Part of a small language model's weights.
Size: 9 layers, width 256, 4 heads of 64, MLP 768 squared ReLU, vocabulary 2265, 8.46M parameters.
Architecture: embeddings untied during training, some layers without attention, normalized values, skips across layers.
Training: a variant of Muon for these matrices, 5605 steps.
Each number is 50 + 10 x the weight over its row's rms, rounded and kept within 0 to 99. Layers, rows and columns count from 0. The size before them is the row's rms in percent of the matrix's.

# layer 3 attention value, 256x256, rms 0.104, rows 0-108, columns 192-255
095:47 51 60 40 48 49 44 49 45 50 30 46 58 42 49 63 68 65 41 48 45 70 48 44 48 53 48 51 61 44 37 43 70 64 37 53 63 46 54 48 46 58 52 52 40 37 42 58 49 45 45 53 66 56 47 44 38 57 54 39 48 66 48 26
097:41 51 53 36 70 37 69 42 53 46 53 40 63 59 25 44 52 47 56 40 50 51 59 45 46 28 55 45 54 30 42 45 41 51 56 53 53 44 54 46 44 50 38 61 42 77 60 44 57 58 55 43 32 55 22 50 56 33 43 34 54 57 46 33
113:58 55 52 56 45 48 33 36 44 45 54 51 67 51 51 72 55 56 27 44 46 58 45 55 60 57 38 72 41 41 63 43 50 72 57 38 42 51 46 44 40 36 49 63 44 46 29 56 61 43 44 47 53 38 56 34 63 62 42 56 42 52 52 67
105:47 60 54 32 64 70 57 63 59 82 43 67 54 40 41 43 53 50 57 62 28 47 51 56 53 48 61 50 50 52 43 42 48 66 64 50 64 49 51 47 58 41 49 40 48 51 49 53 52 39 75 47 37 43 34 48 55 45 38 46 48 53 36 33
091:50 42 40 45 44 45 37 73 49 51 35 36 38 56 32 46 39 46 46 54 43 49 55 40 46 41 44 52 55 41 46 59 61 45 37 46 57 49 50 57 71 41 56 52 59 69 32 57 41 65 41 52 61 39 30 59 43 42 68 48 72 61 67 36
103:44 48 44 51 48 66 47 67 42 64 60 48 41 52 45 46 56 56 47 56 42 56 57 56 69 53 39 51 59 48 42 37 49 60 46 54 58 48 52 55 29 42 51 47 48 36 83 32 46 64 54 53 56 61 34 64 54 56 40 46 56 46 49 37
099:58 61 50 48 48 65 45 47 53 50 64 60 37 42 59 64 51 35 47 58 64 54 36 44 50 65 51 43 47 49 37 47 42 69 43 38 63 42 47 42 52 45 54 51 64 40 42 41 60 38 38 60 45 66 35 40 67 46 56 37 43 67 58 56
115:54 54 51 42 39 59 39 64 36 52 60 48 53 41 46 60 46 79 47 49 52 65 25 52 52 42 60 45 47 55 23 39 66 55 63 40 34 51 65 62 42 48 55 53 36 41 42 38 35 44 61 76 65 52 47 55 45 49 41 30 51 65 49 59
096:49 70 60 48 56 49 53 46 45 49 40 32 58 55 47 65 54 41 49 64 47 45 58 36 53 43 47 60 57 46 54 44 44 50 43 50 44 45 45 47 50 53 55 56 42 70 58 59 51 62 48 54 44 37 46 65 42 51 55 54 52 55 37 57
100:55 48 58 47 61 58 51 62 43 43 65 46 39 35 57 39 44 44 56 53 55 61 55 46 44 53 51 35 61 43 48 42 46 57 48 50 34 55 44 57 59 43 64 45 47 75 63 53 70 64 61 89 53 44 41 55 66 62 54 49 50 49 52 60
101:38 52 42 50 64 38 52 43 58 44 57 46 46 48 41 43 59 44 59 53 52 39 53 43 33 51 41 57 42 41 65 50 52 56 54 55 60 37 52 53 51 51 40 55 64 40 31 53 50 45 47 42 56 42 58 73 48 54 61 65 56 38 49 52
096:49 64 57 63 66 47 44 57 48 77 52 59 54 48 53 51 48 66 60 60 62 67 49 50 44 41 50 51 58 55 49 61 38 60 46 49 35 49 42 48 72 53 48 47 53 60 56 53 50 49 59 62 43 57 40 65 44 40 50 57 51 67 46 60
104:41 46 41 42 52 70 58 34 74 29 36 45 44 41 45 50 54 50 56 57 48 53 54 51 49 41 49 48 30 59 47 50 57 52 46 45 44 45 39 69 43 54 40 65 61 61 78 39 47 52 53 27 66 59 31 47 38 42 44 45 52 52 51 56
100:36 44 71 42 56 60 49 59 40 61 48 42 76 42 52 58 39 51 73 34 42 50 40 53 61 51 45 51 55 71 49 48 34 47 44 56 47 58 51 52 48 61 53 53 44 49 60 53 54 46 46 44 42 69 45 45 46 63 49 31 60 40 49 46
106:50 53 50 64 42 56 46 48 50 30 56 36 32 67 38 40 68 51 44 41 50 67 54 49 52 51 51 45 53 43 55 48 67 56 61 64 20 49 53 60 39 52 51 51 52 55 42 36 54 43 64 69 60 52 46 43 57 64 57 49 46 40 49 50
099:35 72 45 54 33 56 44 59 44 52 50 56 65 48 71 46 64 55 46 47 58 57 57 64 64 40 43 59 64 54 42 47 66 31 60 60 57 51 38 62 41 49 36 41 48 36 67 59 58 60 54 57 51 53 72 54 36 42 46 53 60 58 49 62
101:57 34 45 47 46 43 49 64 55 56 71 52 43 55 50 55 37 51 58 53 50 34 52 55 63 57 40 41 43 46 27 42 44 40 63 38 65 62 41 44 52 47 68 61 36 43 61 45 58 40 47 36 56 44 55 39 61 47 53 37 55 50 56 63
100:64 44 55 32 69 46 42 53 71 65 49 30 45 64 39 66 49 54 41 48 45 49 52 29 49 60 35 46 58 47 42 58 58 62 56 52 56 41 46 32 61 47 62 64 48 56 34 51 50 50 26 40 55 29 42 35 49 50 52 44 41 36 49 44
102:82 54 47 67 32 41 52 53 66 42 41 40 52 39 45 58 51 49 55 22 27 61 33 41 52 54 45 60 47 62 65 49 49 57 50 39 49 52 45 43 40 24 55 38 49 38 49 50 58 39 39 47 41 58 59 56 36 61 49 48 40 60 38 71
101:46 56 54 58 55 43 39 67 57 52 41 36 58 39 48 65 48 55 42 66 48 46 44 40 49 63 57 41 37 59 48 46 56 63 72 48 55 45 47 48 48 61 53 44 46 59 60 43 57 66 61 50 58 47 47 37 63 63 50 57 63 47 50 41
101:37 39 64 65 37 39 60 49 50 45 60 55 60 62 36 53 57 41 37 54 36 58 53 66 42 48 49 48 48 56 41 53 67 57 46 47 56 53 45 48 63 47 49 59 53 50 38 62 48 34 51 74 37 44 39 49 44 49 64 65 53 55 57 52
101:36 53 57 50 37 49 31 44 65 59 63 46 61 46 28 44 37 39 47 36 62 44 58 46 53 48 51 55 47 46 49 62 37 41 61 47 32 61 44 43 46 46 65 42 56 48 41 48 59 60 51 45 46 61 42 50 46 48 41 54 60 47 49 50
097:55 49 35 57 53 41 49 20 50 68 53 64 52 46 60 53 37 51 53 58 44 38 59 50 48 31 54 55 47 35 53 33 73 53 50 44 62 46 56 48 63 63 27 64 54 50 45 42 47 56 41 66 47 32 50 41 55 55 61 49 66 57 58 46
108:52 59 43 53 49 46 43 49 37 53 42 60 57 53 38 39 48 57 62 60 58 47 35 56 60 52 55 44 65 48 49 48 53 60 59 38 47 49 59 55 46 55 44 41 42 50 61 56 62 55 67 57 60 54 42 56 53 47 64 57 55 49 64 63
093:51 57 53 45 55 43 44 47 53 43 63 56 48 61 53 41 54 59 71 48 42 38 38 47 70 57 55 37 56 55 56 55 48 44 47 50 63 63 66 28 45 48 42 45 35 51 65 38 42 50 59 51 51 42 35 50 53 51 35 50 64 64 65 43
098:48 49 53 50 63 46 56 59 48 58 48 58 51 52 45 35 58 43 37 53 39 59 48 49 41 32 41 59 47 71 43 54 55 57 51 55 39 53 45 61 52 48 36 54 49 51 50 34 39 28 46 29 47 41 38 39 51 52 60 44 27 58 39 41
102:41 49 60 45 41 61 54 19 58 54 46 53 55 59 44 48 47 63 38 71 67 59 42 50 49 50 63 39 52 59 42 42 36 35 49 71 47 47 66 45 43 31 52 50 32 49 51 39 51 69 51 34 64 60 47 43 52 36 50 51 44 52 56 47
094:64 38 59 39 58 49 63 44 35 45 43 31 56 58 36 36 32 42 62 39 60 50 44 50 55 50 53 35 32 64 52 55 63 53 64 60 51 64 58 73 56 39 49 59 57 41 52 60 53 71 40 45 51 36 54 56 45 31 44 53 47 46 58 45
098:49 49 55 50 63 52 58 67 45 64 33 64 61 67 56 53 57 57 53 42 54 31 35 68 34 50 46 48 50 38 58 56 61 60 51 35 48 56 32 63 47 49 50 57 49 55 46 59 62 49 71 51 49 34 40 46 55 49 50 68 32 51 56 36
095:57 64 64 48 43 82 41 56 34 42 45 59 60 54 49 32 74 55 55 62 48 51 56 51 61 58 33 46 73 48 52 45 41 47 60 48 51 60 64 59 41 53 52 63 48 56 58 28 58 54 49 59 39 60 28 51 55 51 33 48 46 46 46 54
105:53 56 63 53 58 44 47 54 56 55 49 72 58 45 67 50 60 34 43 40 46 58 54 61 68 54 41 57 61 28 48 53 48 53 51 42 48 54 52 55 48 52 46 52 74 56 46 54 44 37 38 56 70 54 43 29 45 49 49 46 42 57 52 45
096:47 58 56 51 51 48 37 66 55 60 52 45 48 39 44 63 36 51 49 44 57 62 51 42 39 53 77 41 69 41 50 55 52 57 42 36 61 47 57 55 72 50 38 44 48 48 39 57 57 52 42 41 41 53 52 58 44 38 55 56 52 54 44 52
106:34 55 38 47 68 45 59 46 56 37 25 37 50 45 49 43 59 51 47 46 46 33 36 45 46 31 68 46 51 53 63 38 53 42 40 61 60 62 58 44 53 57 56 63 54 47 65 46 52 38 58 34 47 48 56 54 60 47 40 52 52 51 40 44
089:66 60 52 37 25 48 68 56 64 53 37 49 51 80 53 40 41 65 50 55 63 52 40 50 59 46 43 46 48 47 15 53 54 49 40 50 38 58 49 60 63 34 51 61 61 58 50 56 53 40 47 49 56 51 55 53 37 58 34 46 53 53 49 39
091:57 61 58 38 59 50 60 69 56 49 37 40 54 57 61 35 39 62 50 50 48 61 41 59 43 57 60 48 57 61 79 54 52 42 44 39 28 45 59 59 45 36 53 51 65 57 44 41 54 48 43 53 46 36 53 30 35 57 56 54 43 47 57 60
100:53 42 61 62 55 61 63 46 57 58 24 46 33 52 33 31 55 58 67 56 44 43 67 44 47 47 59 60 47 59 59 49 37 51 45 46 63 46 32 61 52 37 59 61 47 47 60 54 39 64 57 64 50 57 39 40 47 61 58 48 60 38 46 52
092:46 38 31 42 62 42 44 55 58 30 57 40 60 61 56 34 65 46 45 59 30 62 49 54 59 43 37 56 48 44 41 46 67 44 63 66 48 61 53 40 46 50 43 52 25 47 54 36 54 40 60 39 59 56 26 69 39 39 55 50 40 45 51 44
102:65 32 58 45 79 45 63 46 43 42 41 44 41 59 12 61 47 55 34 62 55 48 53 42 45 60 57 55 43 36 51 57 48 56 56 29 43 59 39 49 46 48 43 56 50 65 68 61 57 34 60 49 37 57 33 54 38 55 46 50 53 60 49 36
099:68 50 44 50 58 43 72 48 53 39 69 54 77 57 43 37 49 48 58 53 76 62 65 42 73 63 61 35 55 57 46 32 39 37 43 47 54 52 38 58 60 51 44 40 44 46 46 37 54 39 45 39 48 66 48 60 38 31 63 42 39 36 43 41
109:53 30 36 44 66 40 52 51 61 46 56 26 35 62 45 51 51 48 53 65 57 42 37 41 52 57 56 50 59 55 64 57 57 44 50 30 40 54 55 56 44 57 55 51 51 51 39 63 38 53 25 38 44 41 48 72 41 48 41 57 67 46 66 43
100:52 34 52 43 48 48 65 55 32 55 55 53 80 46 49 72 42 67 48 50 39 59 65 33 46 47 43 40 56 52 45 33 45 65 49 60 58 51 40 45 36 49 60 41 51 53 63 41 44 48 70 72 44 65 29 57 39 63 58 31 57 41 54 41
097:54 37 48 44 54 43 57 44 55 55 38 46 40 66 43 55 62 52 51 43 37 40 50 32 67 72 38 49 45 50 44 64 22 44 42 66 56 60 43 49 47 56 50 38 55 63 50 51 48 40 59 44 39 51 39 74 65 61 68 38 36 51 53 41
106:45 51 42 49 53 47 45 48 43 39 55 47 51 49 57 66 55 65 39 47 52 49 64 54 56 38 38 45 54 43 43 54 49 25 72 41 50 36 67 55 47 56 47 46 38 41 30 50 42 38 58 57 47 54 48 63 47 36 47 48 45 52 38 46
103:57 45 73 58 58 46 52 53 45 51 50 41 59 50 57 43 68 57 44 30 69 48 49 49 51 61 36 58 71 42 47 46 35 46 43 59 75 50 26 37 50 53 58 40 39 50 62 46 37 45 55 67 48 43 54 48 50 55 53 42 44 42 47 36
100:46 39 43 44 62 40 34 34 60 57 61 45 47 49 43 44 53 43 47 30 52 33 33 37 43 45 35 50 44 60 51 46 46 29 55 51 35 52 49 48 46 72 30 55 47 45 45 32 52 71 45 54 62 54 55 56 56 52 52 54 57 55 58 56
097:57 59 55 35 37 61 51 41 57 54 52 55 53 66 41 54 46 70 39 58 62 48 56 68 59 81 33 34 42 57 44 59 43 49 58 56 34 54 47 45 50 38 47 33 58 47 61 45 56 43 43 49 44 47 52 30 47 48 47 54 61 39 62 60
093:54 56 49 44 40 52 45 59 46 36 58 43 54 43 50 61 62 49 71 40 48 60 64 38 60 48 59 44 53 36 51 47 49 42 62 54 34 65 52 43 47 50 46 54 56 39 44 36 44 62 56 58 56 61 52 34 63 55 62 64 58 50 35 52
092:70 60 58 61 34 34 44 56 68 50 50 47 50 55 59 32 67 73 47 57 42 51 27 44 58 48 27 35 48 62 46 52 33 49 56 59 36 34 52 63 53 66 37 46 50 49 54 69 57 39 53 63 65 45 43 51 59 42 52 50 64 38 58 52
095:42 49 51 62 52 32 38 53 54 40 37 49 33 45 58 47 70 36 81 65 55 32 52 36 58 47 59 47 49 48 65 43 52 65 43 61 52 43 55 56 43 43 37 47 47 63 35 62 61 61 61 39 47 68 62 58 46 49 51 53 54 41 36 54
092:68 50 66 48 49 46 51 59 41 39 62 43 52 46 43 34 53 58 55 51 51 49 59 66 45 49 39 44 70 53 36 51 65 49 43 45 57 41 36 50 43 38 43 41 44 58 50 58 38 53 39 54 59 44 39 64 47 38 45 45 36 42 31 54
099:63 57 46 36 61 57 64 56 50 40 46 39 43 56 60 49 53 46 62 39 63 48 59 57 59 32 48 37 60 50 35 50 59 47 60 61 51 33 46 40 51 41 64 54 55 45 40 52 64 38 69 49 51 56 50 48 67 39 55 42 30 38 57 68
097:55 46 45 40 39 43 55 33 48 50 52 62 50 54 61 37 54 46 34 45 41 43 61 47 53 31 53 35 64 53 35 53 43 42 54 42 43 54 52 42 68 58 58 54 44 39 30 43 70 37 37 57 60 39 44 48 60 63 49 64 47 47 45 65
101:37 44 67 45 41 41 42 47 68 62 66 41 33 60 54 42 57 63 53 44 62 55 62 64 43 48 55 48 73 49 48 56 40 47 60 68 45 45 56 46 53 52 42 47 61 38 70 39 41 54 52 51 54 43 31 44 51 54 37 51 42 39 57 53
105:43 37 54 46 49 68 61 36 52 58 44 41 49 40 48 38 46 61 53 43 50 52 62 58 38 48 47 32 63 39 34 36 60 37 70 64 72 47 63 40 39 51 39 37 45 53 63 48 45 50 43 56 59 33 54 61 52 43 41 50 49 53 45 63
096:54 38 56 33 49 53 28 42 47 58 57 57 72 46 63 49 26 55 50 50 55 42 42 68 46 58 59 52 54 44 54 48 46 29 60 63 43 41 57 40 36 43 36 58 50 30 43 45 51 52 54 33 48 52 52 31 64 50 32 47 47 48 35 37
099:26 51 66 47 61 47 60 57 37 53 40 37 48 35 61 63 61 51 40 46 45 34 49 57 45 62 56 80 53 59 49 53 50 57 46 57 48 62 59 47 52 33 37 26 47 79 29 47 64 47 55 48 53 41 60 65 53 58 65 53 54 57 57 60
095:62 66 57 45 51 36 47 39 35 47 41 67 41 58 47 41 39 38 29 50 48 42 48 44 49 27 53 54 57 54 52 48 70 34 56 54 44 35 43 44 45 35 66 43 46 47 35 38 51 48 54 57 45 46 21 49 56 51 41 50 47 49 50 57
098:50 58 47 31 42 61 38 42 43 48 45 55 52 51 55 63 42 57 53 47 38 56 53 41 45 34 49 66 53 44 74 46 46 51 50 41 54 65 49 59 41 61 47 55 52 60 48 42 51 76 68 56 51 44 56 58 43 62 53 51 45 46 45 55
097:49 53 48 56 59 52 43 45 40 54 42 67 40 41 59 50 47 59 44 47 56 41 56 53 44 59 42 41 36 49 25 51 46 40 49 49 50 37 50 54 36 41 58 55 47 50 35 42 54 47 59 63 70 37 59 74 50 42 56 63 48 55 59 62
103:42 55 34 72 52 57 54 57 68 61 65 57 48 53 60 45 51 61 63 58 32 78 58 64 54 53 39 44 56 44 50 45 46 55 42 54 54 30 40 38 52 42 51 58 38 42 50 56 45 41 60 53 46 50 50 50 48 56 35 27 35 45 55 48
098:49 53 43 62 53 45 35 56 51 44 44 41 58 46 54 56 43 47 43 43 54 54 66 48 47 46 44 68 63 59 38 38 51 52 38 36 38 67 63 50 58 44 44 59 33 57 49 54 65 64 59 53 63 67 36 49 65 64 35 36 37 47 64 45
099:48 58 52 51 56 45 48 31 52 44 39 46 45 43 60 50 51 58 52 49 38 32 26 37 43 46 48 32 42 37 65 57 49 52 49 31 32 57 63 47 55 55 48 33 52 52 48 58 42 47 57 38 48 56 43 44 47 35 27 49 39 41 66 47
101:56 37 48 43 43 43 38 61 56 46 45 41 50 72 44 36 77 46 52 34 48 50 51 59 50 70 65 68 62 59 47 64 41 59 43 42 31 61 55 50 42 57 62 55 40 43 59 29 57 49 44 39 56 50 35 60 42 36 53 47 62 44 55 63
101:43 45 39 52 23 49 48 53 44 43 66 46 62 50 66 66 59 58 51 55 61 47 52 61 64 62 58 39 44 47 43 49 46 48 63 40 46 44 42 51 62 49 52 51 54 45 54 47 48 50 64 57 53 44 43 32 55 61 41 44 51 57 40 61
092:62 42 42 58 47 48 40 70 62 51 52 55 50 44 51 55 56 56 21 55 53 49 50 71 39 59 28 51 52 36 58 50 42 25 60 53 55 62 61 47 42 56 39 70 52 42 59 64 56 47 53 23 52 61 53 56 34 43 51 32 54 51 41 52
102:69 48 36 51 61 61 48 55 46 60 61 33 24 33 50 54 57 54 33 44 49 20 52 51 55 47 70 61 48 28 57 50 61 45 45 48 41 68 71 51 49 56 48 48 61 52 33 39 58 51 52 66 50 48 57 38 56 40 49 47 56 43 54 65
091:40 41 48 40 68 63 62 39 62 40 53 44 30 49 53 58 37 46 47 43 60 69 50 53 46 55 44 55 34 64 42 53 50 51 53 53 50 42 56 51 63 23 61 44 69 42 74 47 47 66 55 58 75 70 36 52 44 51 46 56 46 43 49 42
101:46 41 34 52 66 58 34 61 48 47 54 55 49 73 47 42 56 59 53 52 30 53 40 52 66 47 62 46 55 54 44 59 34 58 47 62 59 63 55 56 42 57 39 34 47 37 51 33 54 44 57 46 50 58 53 48 45 51 59 54 46 58 61 59
099:62 62 41 62 36 41 34 29 43 56 51 58 58 49 38 36 53 46 56 39 48 62 40 53 52 44 61 59 54 50 52 50 46 70 24 59 53 53 59 38 40 51 63 48 57 62 58 32 43 60 37 57 53 60 64 73 28 67 46 64 47 58 42 34
095:53 46 43 60 52 47 35 52 50 77 57 68 74 61 46 61 43 42 67 63 61 62 40 50 65 52 39 57 36 51 46 61 44 43 52 37 63 55 61 60 49 37 70 66 59 43 49 70 49 44 60 59 32 74 46 40 42 49 34 36 39 69 45 53
101:62 58 33 36 54 37 50 54 61 57 57 47 72 53 33 39 50 45 49 36 67 58 57 56 36 36 28 39 64 47 47 50 39 43 32 66 52 57 46 43 47 35 39 48 59 39 49 48 39 55 46 66 63 49 47 51 56 50 47 54 34 46 48 44
101:41 70 57 51 60 52 46 58 65 40 55 57 38 70 56 40 46 35 61 57 54 48 40 48 57 49 69 42 54 69 50 49 34 54 48 38 33 49 53 36 55 48 44 55 62 44 62 62 70 46 32 53 46 56 42 55 27 64 31 36 47 39 54 54
100:58 45 55 44 44 37 46 64 69 52 41 47 49 70 49 51 37 49 40 43 44 62 52 52 47 53 56 41 67 63 45 44 64 56 56 40 47 33 54 61 45 49 41 48 37 65 47 36 54 51 48 53 41 40 62 44 54 57 51 64 47 53 62 54
094:56 56 36 66 49 51 40 49 49 49 64 70 58 38 66 63 35 56 47 40 58 45 59 49 46 64 53 75 40 64 56 49 62 52 59 42 73 43 52 49 35 40 35 53 54 73 70 55 31 68 44 48 56 49 52 44 45 48 54 32 56 50 70 43
101:47 55 32 35 42 50 28 57 67 41 39 60 48 46 52 49 38 49 47 55 49 29 41 51 35 33 50 42 38 80 53 64 39 59 47 63 45 45 49 47 48 46 47 50 42 45 43 45 28 47 51 55 67 36 46 51 22 61 59 30 41 47 63 54
099:49 61 33 58 49 48 59 60 68 49 37 46 45 53 63 46 39 45 58 35 51 60 59 56 46 62 37 61 42 63 53 41 50 42 65 51 47 36 45 63 42 39 24 55 29 58 52 53 37 58 51 57 44 52 49 33 61 55 41 55 56 44 53 53
092:46 33 51 51 45 50 58 71 60 35 62 66 50 55 43 50 68 70 30 58 54 66 49 59 58 61 39 60 53 56 37 66 51 47 64 30 48 34 53 38 53 56 52 57 39 44 43 46 28 55 60 35 61 59 51 54 43 37 51 63 54 40 52 62
095:43 58 36 56 47 51 55 57 30 70 37 48 45 39 35 31 51 49 53 42 45 53 35 42 44 41 45 40 51 47 60 45 67 42 49 55 46 46 41 49 49 37 42 40 48 42 51 54 52 38 43 58 65 46 63 59 35 30 45 44 62 57 72 60
091:59 58 45 23 61 58 45 44 46 47 35 54 41 61 62 53 47 60 43 50 44 61 48 69 63 54 39 53 53 43 44 28 50 48 39 44 44 50 54 34 57 66 12 51 65 37 49 52 38 49 57 45 45 45 49 70 46 62 65 52 36 38 64 56
097:63 48 32 48 45 45 44 34 54 37 48 69 54 39 43 41 52 33 42 37 59 57 49 47 48 50 51 34 59 57 52 66 44 43 40 47 49 43 35 47 41 39 44 26 47 47 45 40 53 46 45 35 49 54 54 43 50 40 47 54 52 72 45 53
098:73 61 41 64 50 56 26 37 44 52 67 53 49 49 63 70 51 57 42 52 48 20 62 74 71 45 44 51 37 35 50 38 55 53 41 51 71 73 59 42 56 44 42 67 52 64 53 68 62 49 42 49 27 68 40 42 45 58 38 30 42 48 47 49
095:57 57 61 46 53 66 58 51 56 23 54 53 38 65 56 57 63 49 61 60 61 47 43 25 48 53 31 54 57 63 43 40 48 45 49 47 54 51 35 73 34 59 50 71 49 44 39 35 45 54 52 47 54 36 59 42 60 67 42 48 48 52 49 65
099:58 51 49 61 59 51 33 55 55 47 60 32 43 56 60 47 41 66 33 56 62 53 49 52 34 45 48 48 48 37 73 33 54 45 41 64 65 45 50 50 80 61 49 63 50 44 52 47 45 38 46 56 51 50 35 34 35 52 47 51 56 54 33 45
102:46 53 72 37 76 47 49 39 47 59 54 40 45 63 59 43 46 38 71 39 57 52 35 42 53 49 47 22 49 55 47 51 44 67 49 47 43 30 44 64 46 40 57 59 47 65 43 45 63 40 54 51 49 45 49 52 57 49 36 49 54 49 54 65
090:44 49 57 45 56 47 65 66 49 47 55 41 61 49 66 55 51 48 53 39 61 50 42 39 44 56 56 72 65 46 39 58 59 38 56 43 58 51 54 52 51 51 57 73 50 65 57 42 62 64 54 44 66 66 31 47 60 34 52 67 53 47 51 50
091:56 56 42 45 41 50 45 69 42 56 33 41 60 67 55 55 33 52 48 58 50 56 35 51 56 68 54 48 49 34 37 46 34 54 54 51 38 69 53 45 52 36 56 49 61 57 70 49 48 44 52 43 43 27 39 74 51 31 46 51 41 49 55 43
090:50 43 26 39 36 51 46 46 53 44 43 46 52 43 58 39 54 20 45 36 52 60 52 48 55 43 36 36 43 59 34 62 63 57 40 55 59 47 49 51 33 41 49 58 48 34 58 56 54 45 44 41 59 51 61 53 51 41 63 59 35 41 48 44
100:66 55 35 45 72 44 69 40 53 53 54 54 50 52 53 48 39 69 58 41 45 47 47 46 49 49 56 39 49 42 39 45 30 52 49 45 45 36 47 49 48 49 31 47 59 38 60 29 49 43 47 60 63 57 34 58 59 61 40 54 31 34 43 50
103:41 43 25 56 60 88 43 34 39 61 62 60 43 49 52 44 55 30 69 32 45 45 40 39 43 52 64 52 54 62 50 47 45 41 49 58 48 46 58 55 67 44 43 59 57 67 36 54 52 49 41 63 50 51 43 57 65 56 68 57 57 36 49 59
098:55 50 45 64 31 48 49 62 49 38 41 56 59 73 53 49 62 57 44 31 50 45 56 69 46 47 37 60 49 64 47 51 41 59 69 52 60 65 54 56 44 48 48 61 40 48 61 55 53 42 34 54 51 59 46 26 59 38 50 53 69 30 43 51
093:57 36 57 65 47 63 49 58 43 53 50 69 49 35 48 54 65 51 41 36 62 44 62 69 76 55 45 59 57 64 73 52 54 25 25 53 49 59 57 51 49 40 51 51 46 52 54 57 48 50 49 44 40 45 48 71 41 47 61 52 35 43 51 44
098:56 55 54 51 60 38 55 70 63 45 59 65 62 48 36 38 62 62 64 62 35 32 49 49 43 50 38 60 37 56 41 44 67 49 56 49 62 51 58 51 47 63 52 55 49 56 53 68 46 31 39 50 33 65 46 39 42 43 41 69 41 56 51 45
099:50 51 52 26 57 60 51 45 54 54 51 63 65 42 52 46 54 43 28 44 45 77 51 76 60 55 58 48 60 51 67 37 46 35 46 62 48 32 54 45 46 38 56 60 46 53 41 50 51 56 40 46 60 38 72 39 62 55 51 54 62 47 52 63
104:55 44 51 62 61 57 51 39 44 57 57 49 52 52 45 62 46 64 46 59 48 46 44 45 38 60 42 45 27 59 66 50 56 60 52 32 59 42 42 58 43 36 53 53 50 47 50 43 61 43 52 47 45 44 57 47 55 47 46 49 58 62 56 37
087:49 48 49 53 64 38 53 46 63 51 46 25 74 63 49 51 60 50 43 50 54 46 47 41 61 43 51 25 58 67 61 57 47 65 45 52 44 48 53 60 57 48 50 72 54 65 54 43 43 38 56 31 61 48 59 55 42 44 45 47 47 48 42 43
099:30 44 38 44 52 60 43 52 47 54 41 52 63 58 54 49 41 57 43 58 47 51 34 62 31 63 38 48 50 59 50 46 66 51 65 39 50 37 47 61 72 49 48 58 41 53 60 40 33 38 58 43 51 49 47 45 48 37 47 61 54 58 55 46
091:52 46 67 63 52 39 61 51 59 27 44 65 33 65 49 50 52 62 48 39 61 31 38 50 50 41 69 53 42 57 39 52 42 55 47 63 40 39 41 43 43 47 50 37 56 37 42 44 60 49 55 45 57 58 52 64 58 61 38 45 52 47 67 55
096:56 57 53 57 46 37 49 41 45 43 57 45 53 60 43 45 57 57 61 42 33 64 66 49 64 66 42 46 55 54 60 51 43 41 55 60 49 53 48 53 65 53 49 64 54 48 39 44 57 57 52 73 28 60 44 58 47 49 32 52 54 54 56 45
098:58 73 51 47 55 54 60 43 47 48 41 55 73 42 22 50 59 44 49 48 53 44 65 41 56 43 49 38 69 41 48 58 48 43 23 56 55 53 50 47 61 57 47 53 60 47 37 39 50 51 47 40 52 55 62 51 61 56 52 49 43 42 38 45
092:55 49 25 40 49 61 46 46 45 52 38 54 65 52 46 46 36 38 66 52 50 42 50 71 28 67 46 61 74 58 48 51 62 52 53 60 68 49 48 49 51 49 73 43 51 51 41 57 44 56 57 68 27 42 35 66 45 54 47 62 62 42 36 48
093:46 47 79 40 55 40 41 48 54 38 49 32 40 61 36 72 51 60 49 64 52 51 60 38 47 51 38 49 48 47 42 56 47 47 51 48 45 46 48 58 42 51 44 60 44 75 55 50 56 67 34 44 56 49 39 37 50 64 50 61 44 39 38 54
087:28 43 57 46 52 66 62 58 40 50 38 34 34 55 47 49 55 51 54 36 45 56 68 49 47 47 40 57 50 44 49 48 49 44 50 65 61 49 66 53 44 41 76 34 44 50 45 48 69 62 56 69 45 46 49 55 54 31 44 48 44 63 54 56
099:45 59 51 50 41 48 44 46 63 65 47 64 67 63 40 46 62 51 33 63 42 51 55 47 59 66 61 44 54 60 45 55 35 61 39 39 46 65 41 72 48 25 58 59 36 48 35 52 40 66 48 47 49 47 41 49 61 46 48 44 40 53 39 41
100:58 29 45 45 45 67 61 27 53 59 45 46 47 41 54 28 41 52 53 46 46 41 46 37 72 58 55 45 52 71 58 35 44 55 49 58 38 51 71 54 58 59 44 50 57 56 61 49 53 49 49 56 82 57 49 58 42 50 60 57 43 69 58 54
094:41 50 54 54 53 58 48 55 52 40 48 38 55 59 49 51 47 32 52 53 34 52 44 57 53 63 42 47 47 51 41 53 55 38 51 57 59 52 67 47 23 37 52 62 60 55 47 52 32 36 49 50 57 49 57 40 30 35 48 60 47 55 25 57
099:47 40 36 48 45 43 43 32 32 55 40 50 28 46 58 55 45 61 51 35 44 60 45 39 39 44 47 52 52 42 50 51 32 50 41 62 48 53 38 48 47 54 42 67 44 56 39 52 40 45 49 41 50 68 42 70 50 45 67 59 41 58 58 45
092:51 54 45 48 56 45 52 60 42 44 51 54 48 60 44 62 62 57 45 66 57 39 66 50 37 66 68 48 47 49 40 55 59 49 51 60 61 45 58 65 50 39 43 32 44 50 61 48 46 52 61 40 39 55 53 59 41 56 31 39 37 52 63 68
115:53 73 44 56 22 46 49 36 59 60 57 39 45 44 55 29 48 45 42 48 39 51 62 57 60 39 49 50 37 51 44 33 64 62 43 54 45 74 51 53 32 53 58 50 55 44 60 36 50 64 42 47 47 41 50 66 58 66 41 58 54 48 64 38
103:45 54 63 45 60 42 56 60 47 50 47 30 49 55 55 46 48 49 61 52 39 52 27 26 53 53 57 32 41 51 69 32 42 45 53 46 38 51 51 45 69 54 55 46 56 30 51 52 38 46 56 47 75 66 48 46 55 51 61 63 52 50 45 58